{"d_mlp": 192, "activation": "swiglu", "norm": "rmsnorm", "bias": "qkv", "parallel_block": false, "init_std_up": 0.0474, "lr_mult_o": 1.37, "beta1": 0.9, "warmup_steps": 428}
Each number is 500 + 25 x the weight over its row's rms, rounded and kept within 0 to 999. Layers, rows and columns count from 0. Numbers have three digits each. The size before them is the row's rms in percent of the matrix's.

# layer 12 MLP gate, 192x96, rms 0.212, rows 11-33, columns 0-95
102:472555469522536494476508494483488472523498549541466525495514474533485518514545479486509507477519504469462505499500458450497492464483523472492537520502522500455523493486505476558514479465453520517510511501520530470518482540510486499531493503523515529453494501503475545537507477505523501486
100:521536466532512529461484523515488498501466528527498530551504516503515507502502553497492500487468534473475523540447484492459525484485482509498522498521479488493498504514498492482549519472468550499536486503525492530493495479492495575487498507527468496488485504449497540516521492493540556502
092:495489444489549470477461515528484490518506496483525494493475506472514530513498472509535517534503449462464495539503461544503506544509489561528482524525473489523525507538547478485498504491503495494528485470535502512506476504499483505498511471473535463499515477502524519541434490476492493505
102:485509504489461498485514520488491505515496471495523516517484478538458461480512492516471447468487468521506462518450501510499474485490485457541538514508491509515514522489503487502568478462512550476470510521520510483489521515483513513497505510510511499490487472487587486557470482464533508489
097:478514481524469504485520530515519477521516487494514484478495514542526517507498530430529502497480504453494479526502485541527502528465506492478537557486509540457526461488521456540489501507491492509515493515530471548487481485493486509524495536490531489533546504454499532500538481468504511465
097:474531466524488537478520476485469528503486531535489527518511516486495529488499493523493528483488492499475531469488483485498524492520489500468532493502502470515513496511516515477477552482498466512541467497467508551501473477556513491498491516519496456513468569517472480531498433478535531541
085:535484477516535518484536460477490503497514482534526544515501502508502498536499566494514492434509519500545509493486512534552486489498541478488476476470521519522464474488488502509511506522516490532472477504476474490484498470503503481496511435534471497497552542480513496462452525496503485512
099:485493528516558502520496491486473510483496442494515533520499537520484530528494479447515502448486493525498496534488523500477542520435529515506486492544515497512525509468506517466532497486482517475501496522456486494545465537492469548450501508546522498473514508506522518506486481518477481512
105:508538518514518508464495524483549493525508526494530490514490464510468521476514505483447519528490498495485502513484529514566474489499503419542498501513501459528528507514461487471525496523513525494497526488501487522519460551503521521473489541519500492484489547514514503505498461470558485503
100:482506505507519537507506527473541501540509519502490567508522496497512506513486485544491540472496491446512466528451525547532471522509490491541495525550489461507513486537508500464509493518516493498506499505518487512516491502518521505475481498454487459525554537526544528505502512464492548508
099:527517556485498517468456487508502475445499481481498498480490482538478485504497529508526540451475530493480489521535517521496518530476547494540571467481531482517540518529497492535494509507527475542528484464496482520521504516498523498537466518500512489521459503502493494524519493475484522458
092:518472511516510522512489468479490501503451501510491532449524498501470538512531463478493480450477508490491495472531516515554486499506504485505546535475535457535495409476499496511534500506457473497513534497507484504528500493474512518496493518549496510494546496481478482501512476471484536481
107:499494505501507494497506537480520490470497520546509470498521505504441491500512567497496493496502498483470500508498545490511469503500523517521532426582511504505503507462518494511510516506497519533520482464529503493546499497496508534532480490489493511502467499557528511523473519540441500466
101:477524541499475478443468466451527516534490498562504488495497457530520533513489491490496508492466498536514499522469500479475506540445483495484493514521496487506488481537528517455503467497478517485528493520493463547548525494494482512451521525523530504515517519516506519494463525498505466474
102:510487516534490460464489544521501527492503500518524545465490485504461487497492505505493503483524485433517485483406535488489487471491496475526537505506496466507517507479490495542520497510531479521521486524482524450541493469480477547491500513500472480466464520522501538492500480498462510498
096:525535501507500502512498513431501501510487490511507503503530484498501478498509505488471541494526491513473507476490503518508551465504470520533536514567502530542508529457495532485550514451487484502525512470493526513484538511516512516463470449460546509483532510561511475493504504503486524479
103:516497502490486468440465494500536498481479516495497505506493457538464545483521534552490490508519489504524486514508509484476481506500525536511529462541451463464536496474489532486443491528523493564505548484536480515514506491512493516474513474521521484464505525475514518511501459520505513494
101:523471506487446450506477478550508470492451518536499488520522436509466504499492471515522552465527491477469505501505513479524505465533472464500489511502515509494519520525514469510484466517490511493521488531527504477509530498495491493506510553472482534521480491485526466541490493539563504506
103:527487499444469467417476491469532529523498461527519476515504514496490508533489494477555484510497481476490504515536463482488528508483471499499460437482459491513489500500487465515480493485492518508492536491528501499503520492488466511494511538491478489452493490495492542500455540484529539497
111:452495486513449509484484485446508508502503492507505499435533523497469521488521498513512560504487513452486479492503519511469492474472538520504502480498475454512497517524536488484540490489453510509502540475507513505490495470518517504504460535526520493468543529481515513550463514488540524460
096:490489505516458512484476542473520454531565537485476533490491514519501511494515466497502479510492483509470495483471517516515558472524498489460563502484472522511514485485525464504541466470470490507496504530467512466485518491524475555493478502480551446484498513473497523500505495506469485507
108:500491461497519487528471509471507494538478453518517460516482499521483502494511522510479509474473546473518498532508503500499531519496449449544463482495507512528523479479537492472501485446446533493512516505522508508466464505532523470476520501500526507511502511507536479532531491520522571472
107:503497525487528473511487499498537480481530469491505469540487508505540517491509558505508461495477520478529463512493515503482493483524517505526541489490521500491523465447549492545454483496478502519528545519521513533487517484511540518462516517519471518523524499516506526553526490515536555533
# layer 12 MLP up, 192x96, rms 0.218, rows 11-33, columns 0-95
105:498463460479471477492494554441475514481477458500508492549500502477537536468476484516506462514487529550504497501463493521534541522476489536524547489553464517473489530531518529493502543526510500502514508495505484502467494470502511510470520542499492484525536517483505483509534501494517524506
104:498522514483518569498520528510532489547483482523489493527500502491540474471513519499530466503504501510516550502483432462507499500483488522464506512484492473481430520510499504465538545508504521444515498527532495501449502470510474522497505514531491495531467515529505478488526511514526536495
093:461528513425483480529509548484539471521501504491496497505466481490487500489497500462532533527487525518472503522495516484497468473480514514475495503501515515463535504552550507513503516543496513468537502509501522502521531515475537451532453477492533471479454509491461516497494516517489544503
100:526497503522472521465478511511495575515479511516482485516499459466484489540485504483539492520508499501495476516487519443522461506466505445503544459518461521511478558479480532490487500480498502489513504514481481474534539536477500509518530466503507533499509461503546505533488457513496513516
096:497506527492513509541484501499525479476476534471517527519520487481548471495530504510513490511537526531536512506532526482517441503427548503506502486513479495496503510498496503533498522452460498494527487471462517507511507513484515503570507494506487498472477563523505455462494506521495532532
103:495506468488525509420486474487487514474523482505478517479521505508471510504530460516478520509512470485469514518483492494516520486494497491483509510488446484558478535534511535544526511449517471479534498501517560461485475535505517471464477464517525530505487514517449522487486485510488472505
098:532484466517482465507513463463489532523497499580537540512515461485482497504498539483551501491466565487482505508504531522549502486513577466533510506496509478482467483503513506524506500525499522535516487499500491523497496457481513476470480493510503510516525508502540501518504519495505525461
094:529529529450471466516497528537524504500508527476556493543528466525529511489493526504484519501501470469492483513538516512497490547501456488512475458502462451549497487498447466532462500494518488485519521483483500516506516446491471473467502519501504526523466493505500492494492460478522519491
101:521503496468530475490505494520518475480508476500501499491479525516552499451526503515552520538496490514516468498444464507516480483530486501487455499488488457508488481487486508445517442503531520492432480479523519465485529510525508496495468478501519484481499531442476469494500483521517513455
098:481494498481525483494480473471472556481464486508508477486544491503511471497462529515529503531508536535524528507475475504521510525503541479506496524463560511546497486512495466513509479508461486509490484492571518523492522454530509521506495527553441516479503487501485488449500505490500478512
102:494518495472508450463555489490464543473510509470515515479500491472508492525491495475556481537487563490491490513492481499496555512539511462510503468502499494482517525472504507480556509507452519509512484483535515487486464497497496519475507442450523511499452505484473489508484525535502483523
097:509485483505479463472501492533499490523527479499512496488484441506531522459526525494538553564490471495504466496546527516495498496477494535534449463479494501467468533500510487520491540464507469466502530518505531492493527496532522477474506492542529533487497451523513533483488496479509524489
101:493474471519495515490529499490523516506491485456541468466521526503485510524486478478522498483506481470466517486482464501489546447525481506481452454506459540464530520455478492480484464529486501522489537544505501499466531527466458498480547510501518498471487515499494451528485493509494534493
098:495480510502458495502494462460551493468465506490480472525525458502513501515490482482508529451488530508507477460531511518498510503484492513533512516475561529514516433568523504497482508478509501469530485480499504523507521515544495485502506460521521551469519491519505528485463486479534500531
103:500544512518534508492525509465496483518456513511459523546496551555497498530517503504510498468499491528492542478535469505524457537440533482470518498499513486475474497506449491489468507506517508490501525515510462534474477520511486504501482500515474500448510466522545507494453506504529510464
096:529519434551453519498512457512449486489502531507488460477523519507485574497479476572514531508485494477469514490507517481519515460507520498490508465542501501537487477529509510506522543490472520484502489485502519528463503455497523507518497500497492521519520502487505540500524518521486475481
105:496438540497531473497494493537543506493484496506552500425522500483500505508483532464470549526474498504504531472493525502530543498486507463514504501523534503502486513500525490507493500480465464512465500491451496524470473474527482527488559524457469516506482493497513495489487495493484458471
105:488526504485476489481480532518497513484514536526490469500490521487514497572482482502454493463489523539548518513517493505455499434496520479500509466544486476500494515557489509499480493508453488495489527481528479486543500486474485487474508496516471496480498482470497509442552523472475476466
098:480523459500506525463505478475502481484463507495484480519491520426511482518475499494522535481498515524507532510499470520522454528498511473456520498531472530507469482452503517540475462508518475523510520500458524478474489490476546516531535538518489500468513535471502514528477471530489466530
114:503509524467477465480511472473493524518510495469504498526542485487500510530539457526494519548487516520462474496528527459521521467515548497502485531471507473486508436483512497506445492477514500522446458503526521522500528473516496528466479492499509477434516518515488503484471515508491472526
098:555489484431487489484514514516488512460449509499469492470471464511557526521464532488477506543492492482522534496482485530526474500472507484484504531495500505460483532540515483508483533488554499500490499505545487559484485465524499501517497484494490521456490506489525535518487529499517473484
111:514478539515488506461501515506476428544477527483485482511482517491523539503488523502554477463503487502503546494507481479498458486486530498527501538505486552480551487523504501473502465508505526466514516502533482495521496538508498499514468498479484476485487539539503439506557506483479483474
103:503497478464481486501499508480508449487482505499499486524458503481516502494503507488523477485507481448498514523512504475465498489490433526544500502487531498540459524509540498504495547492466536537499476534504551498487493522463491484479481513520518470509484517537444473505474557472516551473
# layer 12 MLP down (transposed), 192x96, rms 0.213, rows 11-32, columns 0-95
102:498508464501476517460479483469469500512486469522471495521543493542476497499489476470553508453491525470528532533514468507494490484465505495488524543505549497481471522534541550538485483481500473498509484497504492488492499463473489532461491520524516490505503496467547571514519492484488513525
101:478515518440525503495490531531508471479491494552474485471535508526528425529474492493505501511481491518513466470510490544500498511525498540488486537488525502531505544499482489484538549508456468478471464496472526504488484537505514474504474531491497496512516474554522457491526500496500506521
094:476507492433546485524466484521527451514499499518528497519531510468525494508472494465505533499473454519509477494500525505507519502532507549533485485525523520554565481486470546540498476439493487505515519518514500503536515465523490549498513499498473490482478487529522510507497502482497494514
103:515502508542516483514501496520514492492502466409501495479538513498505511486512481497495499495493489484495477511491473437491486501543490492451518475475486543488490508482551482459474493543482518483485526463470514482496530516507508552506484488508495493524512539521484524439501548508537496457
096:472485458510490499524521489481464516454545511508524514515506516473499478535508488500475519485495457503482482485506519493447520513482497459525504468503481538465529474539466467502525471463497510527496516506461497489480505443500470473477491500521513532490468542499501540524471512518541484567
104:553463541492522503475455473498539492493517479486508491498482490543520474457495508527531480498469502521518492499502530507511550519463486453525486496547506518532533506481500497500551515532443482490471501516520485475512563520496520503511507515544533511503485520496496507479531477508467521453
109:488508533529538514520516528505511473495525515376479491513475509521509505479521466497473520517535441496508504501513473496469502534492458526458476490521499496492526492486492497481483500477496514474514482493499507487484506521514468486493506529489517464485489485495443512444510492520482481545
093:520473508504443494479525484496504536501495464499527460505520505473477475537464499514527479477501508501442519504476498506484511462517514519474477547458519525465537487483517521462523503496489500462484487559459494490499500503551484486503503515502530505469519510490508506482538456495432536520
100:463496519459473509509521504507475461454510471569480528539495516522509479555484515487486516514479520566465445457502511522513489498478494495506542509525517536511518454469496485519511458488500472513485532474499482477499521531514480484517505513495507474486482503494479455504501489500479515447
098:462525534517484503538495473503489471508498476523507485492512463554476486492478508529546534496529472526578456501479499495468491495499476475504485503522483479497505499473483463507540490529457531518462524497507513513506440501515493498510502523486506530536501561518484507532465476468521525517
104:475447488496504493525438510532525464536483553481499539498514509496570507519482501541506500495487531497453496497480470466481489540471531477511509537490525512489498522518499499487494530482551481510478461455500517471505506468525499505483529542492477507509527520476513457504504525503511531473
100:483476525503489470501480507511529479455516470522510551557479499529500489453470462523513486517472465489470530546502565510473523474471492491475474485512513492477460467533490476523483505484467471472515462517499497500497485514488502469502493483524469532503491471512535544534512532508539493482
102:474484538507532497503522523466522505545429489537463506502512504449485495509484487486509447542479487504548504486497488465499494468489499530480466487540514490537468507517487489506523472489521460486525490485495522547548502451488495492529549507525514487519470478489502526467504513469514524488
096:480484511471486523472470504522500533464508562508473508523534483474485476529453517499508476511471499519501489489527473482551430517507513469504461532549509503537517495516489507503513502518503491487517460487488514493509520509527499495499517514507536466487481525466462554477530469512452462533
101:507494494491515542490512484518506517512494473557496485509533519519486494503564524461526473460500493525533509478480508489485483476504507494514469502494486509499481486521493543532495487477503489487567541495490475479504458476432480521511485542461507532501521495497584514483523540501502487488
096:528499469444508468507548494502498463543530471503491514516527535500504462479498522493530505481508493546455484478505501548477467509466519504535507542507506524439494526495493455518512515475497515501509475470493511486533556532478521500528544481486521505488528511544485460513489516515524502498
104:533488489469533490532453529470488537510488470535511486490514507521471485524511468501505487497498531466430482531534532522489517467510537509518510479491459475461491496505506485529514516449503475516533503543529483489480536487508531498472477503527495487437495548523460485501509526500484500527
105:462495497483524475505482457527474521509499496505492480513491486438463466517537539461498552496496503493483546509480534469518514470517496488502504479438507514502529454514504526492517539488516487468523488484450493528487485493499465478500516527501478548467510526477479473450461493510478528516
097:514518475482478508507462471480480506521511508437533533461495513574569476484464497479506505536503497514502532507510502525496525535488506515506493522493539497473491452522524470473522506516504505510531494498485464504506486492560539472531503491485530530541459468487499509504513468511515479523
111:465495536456471494536484500501500498474497465490477513512533489513480521459454461541468508518511514529530505446525481455518509522546482526501493513452476509497442511489516495521439527534530492527504508491488479549451492491470478497470473517530499478503487510514491512529510508526506506496
098:477460496499504508517503480511517456507509440542548490478478484527478515492555545457510520475477533524509495478503504530509505504496474496579476478514494528503481484537519519501472467477500477494480508540478496471539526508496534479505504507477501493521485514517500502581521505483529487485
109:516500480485473477481474519475537519577517495509476462511503497537520512525485494528496486500463537497436531503537502473473508496478509494517567531526504522493469489499543503518471472473497483500490512506503455504481520465491517499464488483557513477469502533496512500555521487479501518476